Each number is 200 + 20 x the weight over its row's rms, rounded and kept within 0 to 999. Layers, rows and columns count from 0. The size before them is the row's rms in percent of the matrix's.

# layer 3 MLP down, 256x768, rms 0.0707, rows 51-105, columns 128-255
095,219,200,160,223,218,172,199,204,233,215,186,204,186,196,223,207,189,198,223,190,197,173,203,217,180,223,191,175,181,229,234,174,227,189,175,181,186,186,194,216,216,216,200,218,251,147,184,182,186,218,187,187,179,185,188,177,204,195,218,168,183,204,238,174,199,215,198,203,178,195,192,226,186,229,199,167,225,216,209,207,190,218,152,196,199,197,223,210,221,185,197,182,193,254,207,239,194,188,195,196,224,178,239,178,210,186,192,185,191,154,213,230,201,210,204,208,183,189,245,215,188,205,227,229,193,191,163,170
094,223,211,197,185,156,200,205,215,197,196,188,183,204,192,200,184,224,199,171,190,185,181,188,181,183,224,173,183,165,242,180,209,213,224,173,187,216,160,200,190,171,184,178,242,223,197,208,196,191,199,143,192,196,187,209,160,205,225,171,198,228,228,163,195,185,184,208,214,167,198,223,183,208,192,192,216,222,235,202,205,178,209,169,210,199,217,205,165,206,212,169,185,241,155,226,206,215,199,175,206,213,177,193,189,183,200,201,172,206,197,215,169,196,190,197,214,199,214,201,192,216,204,192,170,158,175,209,164
089,218,191,210,227,182,200,153,206,209,187,188,204,201,198,197,203,195,168,178,170,193,193,155,178,204,240,217,169,212,226,193,197,196,205,161,220,191,206,211,184,225,209,218,240,215,228,184,189,185,199,205,201,190,194,180,210,225,178,243,191,178,213,170,231,207,200,198,159,180,202,157,200,209,225,220,222,225,176,200,192,203,148,273,205,223,197,189,192,207,199,190,176,198,240,190,200,163,191,192,204,137,193,219,219,191,189,211,199,171,214,189,205,218,227,138,203,182,199,195,187,167,205,232,220,233,212,180,203
087,196,208,226,166,204,207,180,189,134,225,182,189,226,164,167,203,195,189,198,218,212,223,189,214,193,220,209,196,180,211,197,203,189,197,199,194,250,168,203,188,178,206,220,175,200,185,208,213,233,207,214,198,186,199,196,183,200,188,177,199,201,199,236,168,222,215,190,196,174,204,196,211,202,203,178,155,192,190,204,209,224,173,230,167,173,206,238,216,172,207,199,182,202,226,206,225,219,196,207,173,203,188,191,185,186,232,240,243,229,207,233,178,223,189,194,181,200,213,213,180,175,198,164,194,211,141,184,201
098,219,179,217,219,227,189,218,207,254,212,219,216,217,185,194,183,224,205,205,197,189,212,204,184,228,169,180,208,220,200,204,213,203,237,175,157,190,178,199,212,192,171,222,210,204,218,216,198,188,153,207,197,196,211,189,180,241,212,176,163,185,207,206,210,190,204,238,171,182,176,209,240,233,195,185,188,215,217,227,204,200,161,209,201,155,188,211,159,185,217,184,205,187,219,220,205,204,174,236,178,205,210,203,211,186,194,216,224,213,206,192,192,185,199,161,148,239,168,236,205,183,214,198,185,202,228,236,217
102,202,163,169,191,231,167,221,189,229,228,158,194,214,210,208,163,208,192,189,181,188,189,195,148,197,238,202,178,200,189,213,212,228,185,213,201,222,222,200,203,215,211,213,209,208,212,203,193,171,192,192,213,192,176,182,187,192,173,193,196,194,232,193,213,237,220,192,200,228,245,217,210,202,182,186,182,178,210,218,155,175,228,212,181,232,177,189,190,200,217,200,198,211,201,184,181,209,167,208,238,222,209,176,201,212,192,206,189,201,182,199,218,205,203,225,208,183,222,221,210,217,200,187,226,206,223,169,239
096,194,194,205,218,189,245,196,210,252,215,208,165,190,207,181,173,196,190,219,212,195,198,173,176,198,225,188,202,199,234,202,187,192,181,239,200,170,177,216,167,208,195,240,216,159,209,209,196,186,206,217,183,204,193,169,220,235,212,217,216,191,246,248,160,188,227,190,166,178,212,205,217,157,214,165,214,207,195,170,201,207,224,197,187,209,219,171,209,201,214,220,197,177,209,205,154,165,223,196,211,213,184,156,218,177,197,204,200,201,190,206,209,214,165,190,189,202,206,190,212,224,206,212,223,207,185,217,232
096,208,211,222,188,195,172,236,219,211,182,201,213,233,216,169,191,197,208,167,245,208,173,203,226,191,208,194,172,195,199,193,217,157,180,187,199,206,200,192,223,177,182,198,203,176,188,188,183,243,217,170,199,186,200,186,123,237,207,181,208,225,200,209,225,215,198,208,217,217,209,180,204,192,233,202,203,209,198,211,182,208,182,190,219,207,192,238,199,215,207,220,198,215,212,212,228,217,233,167,184,213,207,199,213,203,192,190,188,203,212,206,172,188,186,181,163,209,212,206,220,214,210,155,201,164,212,221,214
093,217,178,206,207,198,239,204,187,155,205,168,206,175,196,241,205,221,185,205,231,193,161,205,154,216,189,176,181,213,212,200,174,222,215,167,206,209,222,193,212,182,191,201,191,176,186,210,202,179,207,247,158,212,189,183,194,218,169,204,183,149,223,211,207,192,182,211,210,200,195,198,182,184,245,215,229,215,246,228,191,192,202,174,186,218,195,214,219,192,196,210,183,193,211,172,201,203,215,159,162,220,184,178,231,191,182,225,203,189,190,154,216,225,188,180,189,206,215,225,188,177,203,185,203,213,211,208,221
093,194,185,200,215,216,199,192,202,214,181,208,215,204,202,244,224,192,196,198,155,194,188,214,226,201,186,212,185,206,224,201,181,224,184,188,163,188,208,183,205,177,224,182,220,210,194,203,184,202,190,208,202,189,206,210,216,196,233,213,207,215,185,197,161,204,232,216,192,179,234,197,175,168,204,171,193,216,193,255,188,195,207,192,214,217,185,198,234,201,194,200,184,194,201,185,179,175,220,182,202,190,198,223,226,199,200,203,177,188,214,188,165,194,217,176,191,210,206,223,168,186,186,192,220,183,197,190,206
097,200,128,198,189,178,228,200,205,207,191,198,201,197,209,182,203,138,225,194,214,194,145,187,209,170,208,196,208,210,216,182,191,197,197,210,203,223,232,224,230,210,158,157,199,177,185,197,203,203,189,229,219,207,208,205,201,206,229,178,205,214,210,179,197,206,174,182,196,198,209,190,187,176,224,221,198,186,196,185,191,181,205,233,185,198,198,202,212,191,217,208,180,180,240,170,217,226,206,210,182,207,189,187,209,212,210,249,226,163,171,201,204,227,210,223,213,219,202,211,212,192,207,214,199,211,206,169,180
096,220,213,224,206,221,192,182,211,191,210,213,179,177,216,213,181,193,212,211,195,230,214,242,187,191,206,223,217,225,208,210,179,187,191,205,232,189,218,177,192,217,227,194,191,204,197,220,184,217,234,183,208,200,217,184,204,224,178,216,213,161,191,202,189,212,206,211,208,177,216,173,190,205,205,216,210,184,206,206,169,236,229,233,203,200,178,188,220,181,207,198,199,164,206,237,196,197,187,202,211,241,243,201,196,188,190,238,186,240,176,189,214,218,193,200,222,165,168,178,194,197,211,213,165,193,239,206,271
093,223,196,220,228,181,192,184,183,187,167,187,156,211,233,185,202,185,203,203,187,243,210,206,201,172,207,253,170,206,223,204,190,194,191,169,193,179,176,173,211,172,203,202,194,190,182,193,190,216,216,181,224,190,211,213,207,206,208,199,192,232,202,192,195,213,192,170,226,173,239,209,174,192,202,205,180,168,204,226,214,189,181,224,223,210,198,210,185,175,195,223,184,166,225,236,222,206,200,174,216,219,203,214,163,175,208,240,188,205,177,179,204,210,182,172,219,221,182,192,209,166,203,189,198,205,188,198,219
104,194,216,218,205,220,218,204,215,198,218,233,209,171,173,230,199,191,197,214,164,193,202,240,175,208,187,198,187,223,194,232,225,216,228,195,185,204,248,206,199,193,206,220,207,199,177,192,217,179,216,212,222,223,200,187,163,228,212,171,211,167,237,197,212,209,191,191,203,223,185,191,249,165,206,217,211,205,187,201,199,195,205,182,192,180,207,199,240,216,221,180,193,200,185,208,158,201,220,219,266,219,219,206,161,187,214,228,202,204,196,187,203,195,201,198,179,202,173,186,202,183,223,201,193,200,222,206,204
093,186,202,184,200,195,186,182,197,193,239,218,179,240,174,212,166,217,162,199,208,206,187,210,206,176,234,176,216,167,179,194,200,157,217,175,203,188,144,164,192,172,199,207,232,242,201,194,205,224,245,203,180,205,184,213,158,185,194,200,199,162,214,218,184,190,214,235,209,222,212,179,232,173,215,223,209,196,195,221,174,155,213,204,208,238,195,231,178,169,214,232,204,178,197,199,223,181,188,232,189,183,212,208,205,170,212,209,205,217,229,167,197,210,195,202,189,180,193,216,198,201,214,193,186,200,156,216,151
099,232,222,172,215,199,180,195,178,179,211,238,189,223,211,218,207,204,163,207,216,196,191,216,155,200,228,204,198,164,170,177,229,159,222,186,173,204,191,223,185,171,212,181,191,197,242,206,176,176,215,185,233,200,179,190,206,212,217,218,221,189,229,190,189,185,196,214,209,194,203,202,183,204,170,220,207,213,206,229,221,152,222,192,199,182,189,229,173,191,215,190,196,175,188,182,190,196,185,233,196,191,173,190,208,191,202,144,201,205,202,190,194,190,205,211,181,189,198,199,180,174,213,161,213,167,231,215,211
095,193,202,204,235,215,231,220,185,222,177,239,168,230,190,197,209,186,229,200,178,221,218,214,166,227,199,175,165,194,218,180,194,222,197,211,204,201,186,163,193,202,199,166,195,207,215,190,214,204,201,217,177,196,196,206,157,174,197,190,194,216,218,208,180,187,164,177,211,185,201,210,195,218,214,190,167,230,199,210,197,220,213,230,181,212,207,203,184,212,224,199,190,155,194,216,195,233,210,202,221,213,201,208,201,195,222,189,194,208,249,177,175,152,175,180,205,198,165,176,228,210,206,208,207,196,211,209,207
088,200,164,218,202,223,177,216,223,206,192,182,192,211,203,221,172,214,210,202,170,222,256,192,178,206,183,196,230,225,176,190,182,189,215,174,188,203,194,161,209,246,208,194,192,263,187,186,194,216,213,182,151,199,196,190,189,160,200,215,209,172,225,214,207,204,197,208,215,202,206,170,189,207,197,186,187,238,228,162,201,211,147,181,208,202,205,199,239,201,186,172,173,197,193,197,188,204,213,160,213,220,206,193,202,189,188,212,213,183,238,172,214,225,187,211,207,202,208,149,191,222,193,182,210,196,174,190,204
365,172,178,180,201,187,220,179,178,225,207,191,211,188,237,204,190,180,202,184,214,193,217,183,191,227,219,220,211,233,185,214,208,182,207,186,196,194,183,209,204,228,219,192,195,190,194,222,165,165,168,232,210,239,238,178,217,199,216,218,221,192,184,199,219,184,225,208,206,211,180,199,201,190,221,197,184,213,192,214,209,204,213,207,249,195,240,188,210,184,140,186,230,202,193,219,201,173,172,186,208,201,181,179,170,180,232,209,222,191,191,175,189,212,173,185,216,207,216,208,183,221,136,223,193,180,227,216,198
093,201,199,226,221,197,209,200,154,211,212,191,203,204,199,207,180,187,213,220,198,239,176,206,228,213,219,225,179,157,214,172,190,176,186,186,205,194,190,214,203,197,205,183,185,191,199,224,183,219,216,201,245,193,203,209,177,163,211,148,198,199,202,198,188,202,182,228,243,233,182,179,194,211,184,198,230,221,220,249,201,181,220,208,206,211,214,211,201,169,184,165,203,181,196,159,166,186,217,220,206,174,194,219,209,190,208,232,195,205,209,219,211,177,199,204,187,207,208,210,192,192,196,188,216,184,211,205,184
093,213,208,198,194,203,184,207,210,174,185,257,227,189,199,242,207,208,173,183,185,199,228,192,158,213,180,203,199,196,244,230,185,183,202,178,180,203,219,203,199,193,218,193,223,241,208,191,188,187,201,204,173,181,193,198,172,178,228,213,175,230,175,170,209,194,229,235,171,207,198,229,199,219,185,219,186,215,226,218,180,183,168,198,198,208,189,196,218,189,204,238,201,225,160,194,198,182,190,187,242,209,216,188,212,177,177,200,192,184,190,192,218,198,197,200,214,217,173,177,185,245,212,234,218,201,190,140,238
099,228,195,191,224,212,205,130,162,187,171,208,204,174,206,161,197,186,191,199,182,230,202,197,252,199,242,182,193,212,149,212,205,228,177,168,222,171,195,231,183,204,232,175,211,241,208,198,196,202,204,183,197,198,222,198,226,208,199,197,217,182,148,200,227,184,197,236,166,210,162,219,242,203,193,195,217,201,177,238,204,209,199,197,213,204,189,212,229,211,202,221,213,209,221,217,213,185,166,219,216,189,194,199,228,194,180,178,235,189,195,200,195,199,174,197,188,227,224,232,206,196,213,234,184,162,208,201,146
101,179,179,176,206,243,209,217,185,166,174,200,209,199,211,193,213,228,233,181,176,196,213,173,198,225,212,201,221,220,186,189,188,179,191,158,215,216,209,200,181,228,184,186,227,181,196,175,193,202,161,194,221,169,202,202,248,202,185,208,171,180,179,201,200,215,197,204,196,187,215,203,187,200,210,156,176,182,198,202,216,232,233,220,186,190,190,214,187,177,206,214,201,219,220,200,200,229,215,175,151,185,182,187,194,198,182,211,230,211,184,225,230,198,202,188,197,174,215,193,191,246,194,189,168,222,209,177,195
096,195,203,187,177,202,217,198,178,218,174,160,216,207,177,219,219,187,172,209,183,216,190,191,179,200,209,239,237,176,219,206,162,190,196,227,237,193,182,167,212,188,188,223,209,188,199,233,182,204,211,195,200,201,231,216,204,206,186,210,192,183,230,214,180,188,195,193,186,198,217,221,209,213,193,213,177,195,200,210,170,187,208,176,212,161,199,157,211,209,190,228,199,165,189,187,200,175,230,190,194,211,188,187,196,186,224,180,216,228,214,209,198,183,208,160,203,218,188,223,233,209,190,205,181,204,188,195,215
092,219,207,212,213,184,212,199,174,181,213,223,189,216,197,189,193,204,213,222,230,189,202,203,184,157,203,215,225,231,206,214,233,222,218,203,197,193,157,220,222,191,197,217,215,226,185,161,212,205,192,204,203,182,208,176,238,198,203,239,255,154,184,207,220,206,167,207,216,208,200,206,200,154,215,189,226,171,245,183,197,208,208,198,216,223,221,175,225,197,167,173,198,207,182,207,182,235,201,154,242,202,183,212,201,188,168,178,183,179,191,218,219,210,220,228,231,167,193,195,183,180,180,202,190,184,161,199,182
097,181,204,206,205,150,222,203,208,204,227,184,161,214,197,191,196,203,209,183,183,192,185,213,211,193,209,193,157,188,203,215,219,184,214,225,191,217,208,201,168,198,192,186,218,226,223,222,206,212,245,170,212,196,193,191,162,224,197,212,187,195,195,200,180,171,232,197,216,245,173,172,177,195,193,188,186,207,186,185,162,243,217,239,194,214,195,196,229,234,201,204,230,195,180,239,253,198,191,199,207,215,190,195,212,196,221,226,197,184,214,214,216,180,158,187,210,226,196,211,190,210,197,188,184,185,201,231,204
100,181,235,213,176,209,235,179,156,210,204,198,182,248,211,190,230,196,192,200,175,222,198,189,189,183,201,200,197,219,204,186,196,221,189,149,223,208,200,181,203,185,205,222,224,188,215,191,215,195,215,199,185,187,234,187,196,228,202,200,192,201,203,209,212,212,200,189,200,186,211,199,206,175,214,216,174,209,150,217,182,212,186,169,197,184,204,199,162,177,188,217,202,186,184,215,199,188,191,206,185,202,225,191,215,200,181,208,207,196,210,207,222,189,176,204,165,188,201,239,216,191,194,187,175,231,165,194,217
091,198,192,184,205,236,172,203,206,258,196,230,184,215,182,187,227,164,222,185,215,193,190,189,216,210,170,205,176,212,197,219,173,203,199,209,205,192,208,194,221,188,210,197,181,222,182,189,182,206,197,203,236,203,203,222,221,223,201,197,216,224,189,283,172,190,205,193,185,189,187,235,191,202,169,216,178,189,207,165,190,216,174,185,195,186,193,168,219,174,183,206,209,218,230,199,241,186,216,220,193,191,202,220,198,205,228,196,211,187,173,228,204,162,178,226,166,175,187,235,213,170,187,233,188,211,209,218,198
092,190,233,212,192,218,211,185,224,230,188,215,215,225,222,233,195,175,214,191,238,182,175,196,194,183,201,186,171,189,159,188,206,233,176,185,207,185,204,222,221,174,215,230,184,206,218,243,211,184,201,202,216,186,229,215,226,200,164,202,196,244,189,176,187,206,218,179,189,204,220,215,216,210,200,209,194,172,205,177,203,234,214,159,223,200,226,179,236,225,167,192,201,218,228,206,211,201,231,217,210,195,195,199,180,208,186,162,171,189,200,219,242,235,185,220,199,225,191,217,207,189,178,239,194,168,184,163,236
092,207,199,201,243,195,227,218,171,192,195,174,176,197,199,205,195,190,190,236,209,221,246,159,195,196,179,196,189,219,189,228,221,223,185,220,195,224,173,160,207,179,232,215,193,210,194,181,203,204,167,217,170,197,213,202,195,163,164,217,148,218,116,160,235,203,215,187,154,254,188,182,194,210,202,184,202,215,182,205,163,178,222,220,193,177,191,242,189,209,196,173,201,180,193,235,152,186,200,200,182,218,200,220,202,196,219,208,227,218,215,218,173,199,175,237,200,193,187,191,192,201,201,216,221,230,266,184,219
095,190,203,225,207,181,189,232,240,220,215,181,188,183,211,220,210,239,218,185,193,163,208,207,199,212,182,193,184,226,222,201,200,199,217,189,201,222,187,187,188,186,151,192,214,154,198,205,228,182,193,168,186,197,204,178,168,186,179,208,209,228,218,196,179,212,211,178,221,193,178,227,202,195,187,218,213,188,169,199,180,200,173,200,184,223,189,208,202,222,210,188,200,203,206,198,232,192,212,190,191,218,212,180,238,198,176,179,224,233,218,186,217,246,192,156,204,226,215,166,210,175,204,202,178,178,178,225,198
091,233,197,213,179,240,202,231,215,204,185,172,203,194,184,189,188,184,166,219,156,203,214,197,190,222,223,221,185,186,213,210,201,181,196,174,204,209,200,209,202,209,198,214,206,228,178,201,211,210,163,219,171,197,187,152,142,202,205,157,173,221,210,174,225,178,211,178,197,158,209,207,237,185,181,164,207,223,224,224,195,215,197,184,188,157,188,200,207,205,231,184,221,183,207,196,208,222,149,182,195,229,190,198,225,175,193,185,191,184,197,201,211,175,210,195,204,184,203,184,202,220,205,211,158,170,212,208,198
094,189,215,202,199,195,205,226,229,213,214,220,189,199,208,207,198,227,210,194,235,175,177,200,172,190,224,235,216,215,169,165,184,207,218,181,208,143,205,231,186,234,218,224,188,242,197,214,178,184,218,192,193,191,183,217,197,203,185,178,207,182,195,177,204,173,208,201,181,212,172,195,212,222,186,207,177,196,200,198,185,179,214,179,213,199,209,207,188,227,205,238,226,187,200,145,199,182,193,197,232,214,176,164,198,184,206,214,199,198,192,198,168,235,238,192,197,165,188,200,199,207,196,183,201,180,213,189,248
090,223,209,214,205,207,168,215,209,147,177,180,212,187,231,172,197,158,237,206,181,194,185,212,228,218,177,200,230,185,189,198,208,196,189,182,172,199,200,209,219,195,207,207,233,168,178,207,202,191,191,198,154,216,197,200,177,210,214,180,196,224,170,202,193,189,166,176,224,214,207,180,204,226,203,188,186,140,189,220,196,175,214,199,206,206,194,206,157,134,206,215,216,226,157,207,207,224,232,204,202,222,201,232,165,190,220,192,207,228,232,224,236,195,193,205,205,190,197,242,207,223,194,199,174,140,213,195,198
098,193,191,167,179,177,186,205,208,194,190,206,211,223,198,218,210,201,222,208,180,167,217,184,233,218,237,243,185,205,206,239,177,191,208,204,200,175,204,195,162,202,210,214,205,196,209,216,193,209,212,203,172,193,192,172,175,183,164,183,196,207,171,232,171,195,175,205,205,212,226,227,195,234,215,244,216,189,202,201,203,218,193,223,188,189,203,204,202,202,200,212,156,219,199,232,177,198,193,206,258,191,212,193,193,198,204,169,199,222,166,169,161,197,181,175,205,215,186,194,223,233,216,172,231,214,190,213,178
097,213,238,199,203,169,195,197,166,173,209,211,188,183,193,203,179,224,199,192,218,210,179,217,200,191,220,233,201,201,190,183,167,227,219,198,199,219,203,197,216,190,174,188,201,193,185,184,180,191,209,179,163,201,182,214,196,201,199,227,173,201,199,184,215,163,172,197,221,216,188,197,218,184,251,212,226,227,191,216,211,166,216,179,203,206,227,167,174,190,182,221,193,217,193,149,200,142,199,191,188,213,199,232,206,176,210,240,220,216,166,173,185,197,206,210,250,210,212,212,171,216,190,162,208,157,204,231,180
108,192,172,186,271,210,170,208,204,219,208,190,198,207,182,189,174,186,197,157,234,220,136,231,223,210,196,218,233,199,223,160,200,221,227,200,211,176,185,161,220,221,232,208,177,233,199,190,213,187,219,177,227,224,204,199,204,198,190,216,215,197,182,209,217,215,201,202,200,173,208,163,195,183,201,194,217,258,190,228,218,221,188,231,201,231,208,189,211,206,202,159,195,178,194,224,220,210,232,199,197,203,227,200,189,223,195,197,189,173,226,202,196,176,193,187,208,223,164,224,200,196,192,175,202,225,201,183,182
097,182,214,207,179,249,191,179,183,175,201,193,176,241,205,225,224,198,196,208,203,176,184,247,241,205,191,172,195,195,218,198,191,199,224,188,233,218,173,191,219,195,195,205,248,187,208,205,199,198,210,212,216,192,210,224,177,207,228,194,167,201,174,232,206,195,205,202,194,185,190,170,248,191,219,187,205,173,189,187,198,219,236,193,184,195,204,185,219,209,183,203,226,213,184,185,188,224,211,174,192,210,217,232,233,175,201,161,201,198,181,198,204,212,212,217,212,233,183,210,197,194,193,252,218,202,209,161,200
094,210,205,176,197,163,217,200,188,184,226,217,208,208,200,193,210,218,228,206,209,184,178,200,191,211,232,186,216,205,192,172,185,174,174,176,234,216,211,178,179,218,203,189,229,211,212,222,209,196,202,164,171,205,200,241,201,204,230,203,200,210,203,153,201,200,201,210,204,221,168,201,224,223,214,233,235,157,159,182,223,203,205,198,185,186,202,211,242,199,213,234,190,215,198,185,191,217,221,195,194,243,202,181,227,228,166,188,165,207,219,190,217,186,191,189,215,195,175,158,195,166,212,188,181,191,205,190,223
095,180,226,202,199,230,182,187,218,206,190,224,218,213,207,197,227,215,233,181,226,233,162,204,173,221,158,197,187,219,170,189,185,185,196,194,179,217,213,198,221,178,227,194,178,201,191,199,180,206,208,213,180,201,183,230,152,186,152,237,195,221,237,248,196,192,222,246,199,207,200,195,173,177,185,196,194,200,181,216,204,171,190,227,218,222,193,196,197,193,203,225,179,216,187,186,175,192,249,213,193,238,201,185,208,197,198,214,185,183,203,194,212,219,207,231,178,188,229,209,204,192,190,212,197,232,217,185,255
117,226,187,166,205,244,200,202,220,194,189,245,239,220,194,200,232,195,185,195,196,196,167,227,173,186,207,186,175,171,195,187,187,203,190,200,209,215,196,198,237,166,193,190,188,201,194,195,200,212,221,193,225,200,184,239,211,224,224,208,203,209,199,208,205,211,177,213,213,213,178,211,210,199,246,202,234,179,241,186,170,236,182,208,210,194,194,177,219,244,171,198,186,204,176,180,193,195,215,185,218,185,210,183,221,170,189,192,208,197,164,228,186,176,228,175,205,216,170,183,199,190,184,203,222,197,172,201,175
098,209,198,217,166,192,225,193,195,160,213,199,206,207,219,213,186,173,210,190,242,222,218,199,212,210,211,206,201,223,201,224,210,206,184,176,201,156,181,182,221,175,201,187,205,206,181,205,196,189,183,222,188,203,227,189,236,223,191,192,197,175,209,189,255,189,136,212,211,177,190,159,195,211,208,183,192,205,197,212,177,160,191,193,209,216,216,199,174,184,179,192,230,255,193,168,174,179,145,203,209,204,199,217,192,203,181,214,195,222,221,204,221,213,190,188,196,221,168,199,204,210,202,217,148,229,209,214,221
095,195,211,192,201,222,204,226,190,196,173,183,197,236,218,160,187,201,196,182,234,186,173,181,214,213,203,163,204,201,226,204,213,223,226,168,192,182,174,194,174,225,203,181,225,205,175,205,207,202,213,183,226,189,195,240,142,212,186,176,199,207,206,226,168,203,212,214,187,188,208,242,193,198,183,189,184,206,234,183,164,160,202,230,205,205,175,236,188,193,207,209,188,201,208,204,224,239,178,193,216,219,210,219,228,205,224,167,223,271,208,223,160,199,186,165,194,178,201,199,188,223,201,216,199,193,196,188,192
099,184,191,210,214,186,181,200,237,222,196,237,209,178,179,196,202,205,185,168,226,236,197,171,179,228,221,208,164,193,242,187,204,217,188,244,213,209,169,236,244,199,201,215,173,171,230,201,213,201,198,212,166,187,202,172,220,179,251,220,188,222,208,192,180,202,197,180,220,205,197,202,210,207,185,179,205,214,176,183,208,204,180,210,199,169,184,175,180,211,205,201,185,205,174,211,217,194,219,159,197,211,216,235,202,229,175,227,198,201,205,231,185,149,168,155,175,207,178,230,207,198,204,213,180,194,213,223,185
097,227,198,178,191,231,187,219,174,187,189,199,234,170,235,199,183,202,204,208,204,209,222,208,200,177,192,190,211,215,222,193,246,201,222,226,198,197,210,188,185,197,190,217,224,237,175,204,176,192,191,178,166,202,199,222,197,220,195,174,185,186,197,178,192,179,165,196,207,202,219,205,218,206,215,230,214,227,218,211,155,193,229,227,198,211,209,190,193,190,214,208,191,189,202,253,202,169,182,216,221,212,187,185,191,184,179,243,182,189,184,141,207,202,201,166,217,213,199,190,177,198,197,196,195,171,216,252,193
098,182,201,191,204,202,165,182,217,195,254,207,211,195,212,201,228,203,202,194,206,222,199,164,213,200,193,209,205,204,199,173,180,183,197,171,225,191,233,190,209,203,134,200,188,270,222,187,191,184,191,189,201,212,181,195,194,180,208,194,180,214,223,152,204,216,208,203,198,223,189,220,232,176,159,232,202,185,198,212,205,211,188,182,205,197,166,207,172,194,213,204,183,211,232,204,172,182,234,193,210,196,207,178,201,170,164,186,220,199,234,208,178,194,210,171,187,204,182,217,176,204,205,218,200,180,214,193,188
096,213,205,209,223,176,187,178,259,175,185,180,211,199,212,203,214,224,172,192,200,197,225,179,202,195,209,209,178,218,176,180,187,204,185,223,196,217,214,184,186,196,225,209,210,234,200,233,190,242,194,192,211,195,193,222,199,220,244,226,186,224,206,190,205,192,212,198,210,201,197,218,237,195,213,208,196,169,218,232,190,216,188,182,213,211,230,190,191,183,208,228,188,232,228,207,180,205,211,174,226,181,204,199,187,193,188,217,232,201,195,221,219,200,197,223,206,187,192,195,194,216,212,229,266,205,217,200,208
099,202,200,201,199,195,191,219,235,206,210,197,188,223,201,172,220,209,196,184,181,195,202,202,206,196,224,200,216,200,188,207,205,182,197,195,212,209,186,200,235,220,192,227,191,184,201,197,191,210,235,194,210,210,178,169,172,226,217,182,155,176,182,205,167,205,220,201,206,204,205,176,198,179,248,217,173,172,201,148,179,224,169,189,201,176,178,176,192,195,183,217,203,195,186,204,176,255,180,199,214,166,169,192,203,204,199,169,176,180,179,215,243,211,186,207,215,246,211,172,210,204,195,214,240,209,199,197,228
093,198,207,188,178,210,168,177,207,228,217,178,204,204,191,165,197,207,201,197,188,211,161,211,251,195,184,193,182,171,204,183,206,172,205,194,225,196,225,160,204,191,191,182,233,189,187,225,189,197,175,161,199,211,192,196,186,181,163,172,218,191,192,201,223,213,195,189,177,203,195,239,203,198,198,155,194,172,190,176,181,180,181,171,206,205,210,205,208,212,192,205,221,237,194,202,256,181,197,192,153,212,235,170,193,201,221,193,221,207,214,234,203,217,201,232,181,178,181,221,189,198,201,224,220,241,200,215,197
101,206,210,220,227,183,194,223,202,197,225,191,185,205,199,223,196,222,215,220,192,215,202,186,223,180,197,202,224,225,203,245,178,213,220,201,215,206,212,229,200,193,196,197,202,209,168,183,212,161,224,219,187,203,206,181,174,184,202,197,188,167,195,215,183,181,208,203,243,198,193,208,186,188,211,170,191,195,251,211,202,194,163,191,191,204,193,183,200,209,212,161,213,212,182,198,181,233,206,210,218,199,190,210,214,190,206,194,227,198,205,187,176,201,146,215,214,172,193,178,169,244,200,220,195,202,175,177,190
094,198,182,203,213,190,230,221,214,224,211,191,214,172,208,212,205,211,170,200,201,218,174,187,191,188,201,185,215,186,179,210,199,212,227,215,184,230,214,209,222,194,178,233,220,142,223,233,193,188,210,223,221,198,210,182,194,181,200,207,228,202,167,252,193,200,185,187,219,184,213,164,178,222,203,195,151,200,204,179,214,195,190,240,206,197,198,215,180,184,179,196,171,200,187,236,184,170,194,207,207,201,187,209,181,208,206,222,218,214,191,190,185,202,211,213,202,211,177,185,171,170,188,170,217,175,210,187,211
089,204,236,197,187,206,178,218,229,186,181,193,195,200,195,209,217,185,172,205,184,203,233,169,213,213,205,221,233,186,219,206,220,197,166,213,185,164,205,184,181,229,193,180,224,186,157,173,197,178,230,204,190,210,223,195,193,220,233,165,185,212,241,174,208,208,211,213,200,214,181,218,196,212,178,233,243,188,198,198,213,156,200,185,202,183,186,200,175,209,197,242,190,192,235,207,232,186,195,201,206,168,201,202,213,207,185,192,226,177,190,179,230,191,226,163,163,188,216,200,212,191,206,225,226,231,180,205,181
102,212,189,205,194,156,206,217,201,241,198,163,239,182,223,183,218,199,216,225,202,191,216,189,213,189,202,198,178,189,216,220,256,167,201,203,217,181,201,177,239,230,194,159,188,196,197,227,208,209,187,210,199,207,209,209,221,178,210,194,184,192,192,223,216,200,177,228,208,182,193,188,189,177,184,217,173,208,197,223,202,171,203,245,213,229,214,201,189,198,196,185,191,202,214,198,210,197,191,190,227,209,182,191,203,180,196,209,197,210,224,231,203,235,178,150,194,173,228,190,198,193,214,228,181,208,232,196,190
099,226,209,159,195,190,189,221,198,173,181,193,220,143,188,199,209,205,211,199,202,196,206,233,233,166,208,212,237,194,193,234,188,190,233,204,218,186,194,212,185,197,184,211,194,186,166,195,207,187,186,195,218,215,205,173,220,201,210,199,193,167,207,191,185,205,192,218,172,206,226,174,217,232,148,226,196,216,206,237,219,198,192,208,208,183,194,209,195,199,197,203,180,202,168,218,209,215,195,223,198,190,188,183,168,172,196,190,202,194,222,196,138,151,178,246,194,192,186,195,187,204,203,217,188,189,211,233,216
093,212,184,190,196,221,174,221,172,209,183,198,190,209,215,211,157,228,208,209,179,178,176,201,218,163,188,205,207,156,205,221,211,169,152,165,213,252,211,185,187,192,226,219,156,240,175,199,184,204,214,212,177,195,185,186,206,173,211,207,208,194,206,216,192,205,178,165,201,208,187,215,267,209,229,189,198,214,168,204,203,214,212,210,195,214,208,177,184,205,195,229,205,230,227,162,218,179,200,207,185,206,181,183,196,218,198,198,212,195,205,220,190,202,196,224,161,255,192,222,189,174,198,232,174,194,175,190,209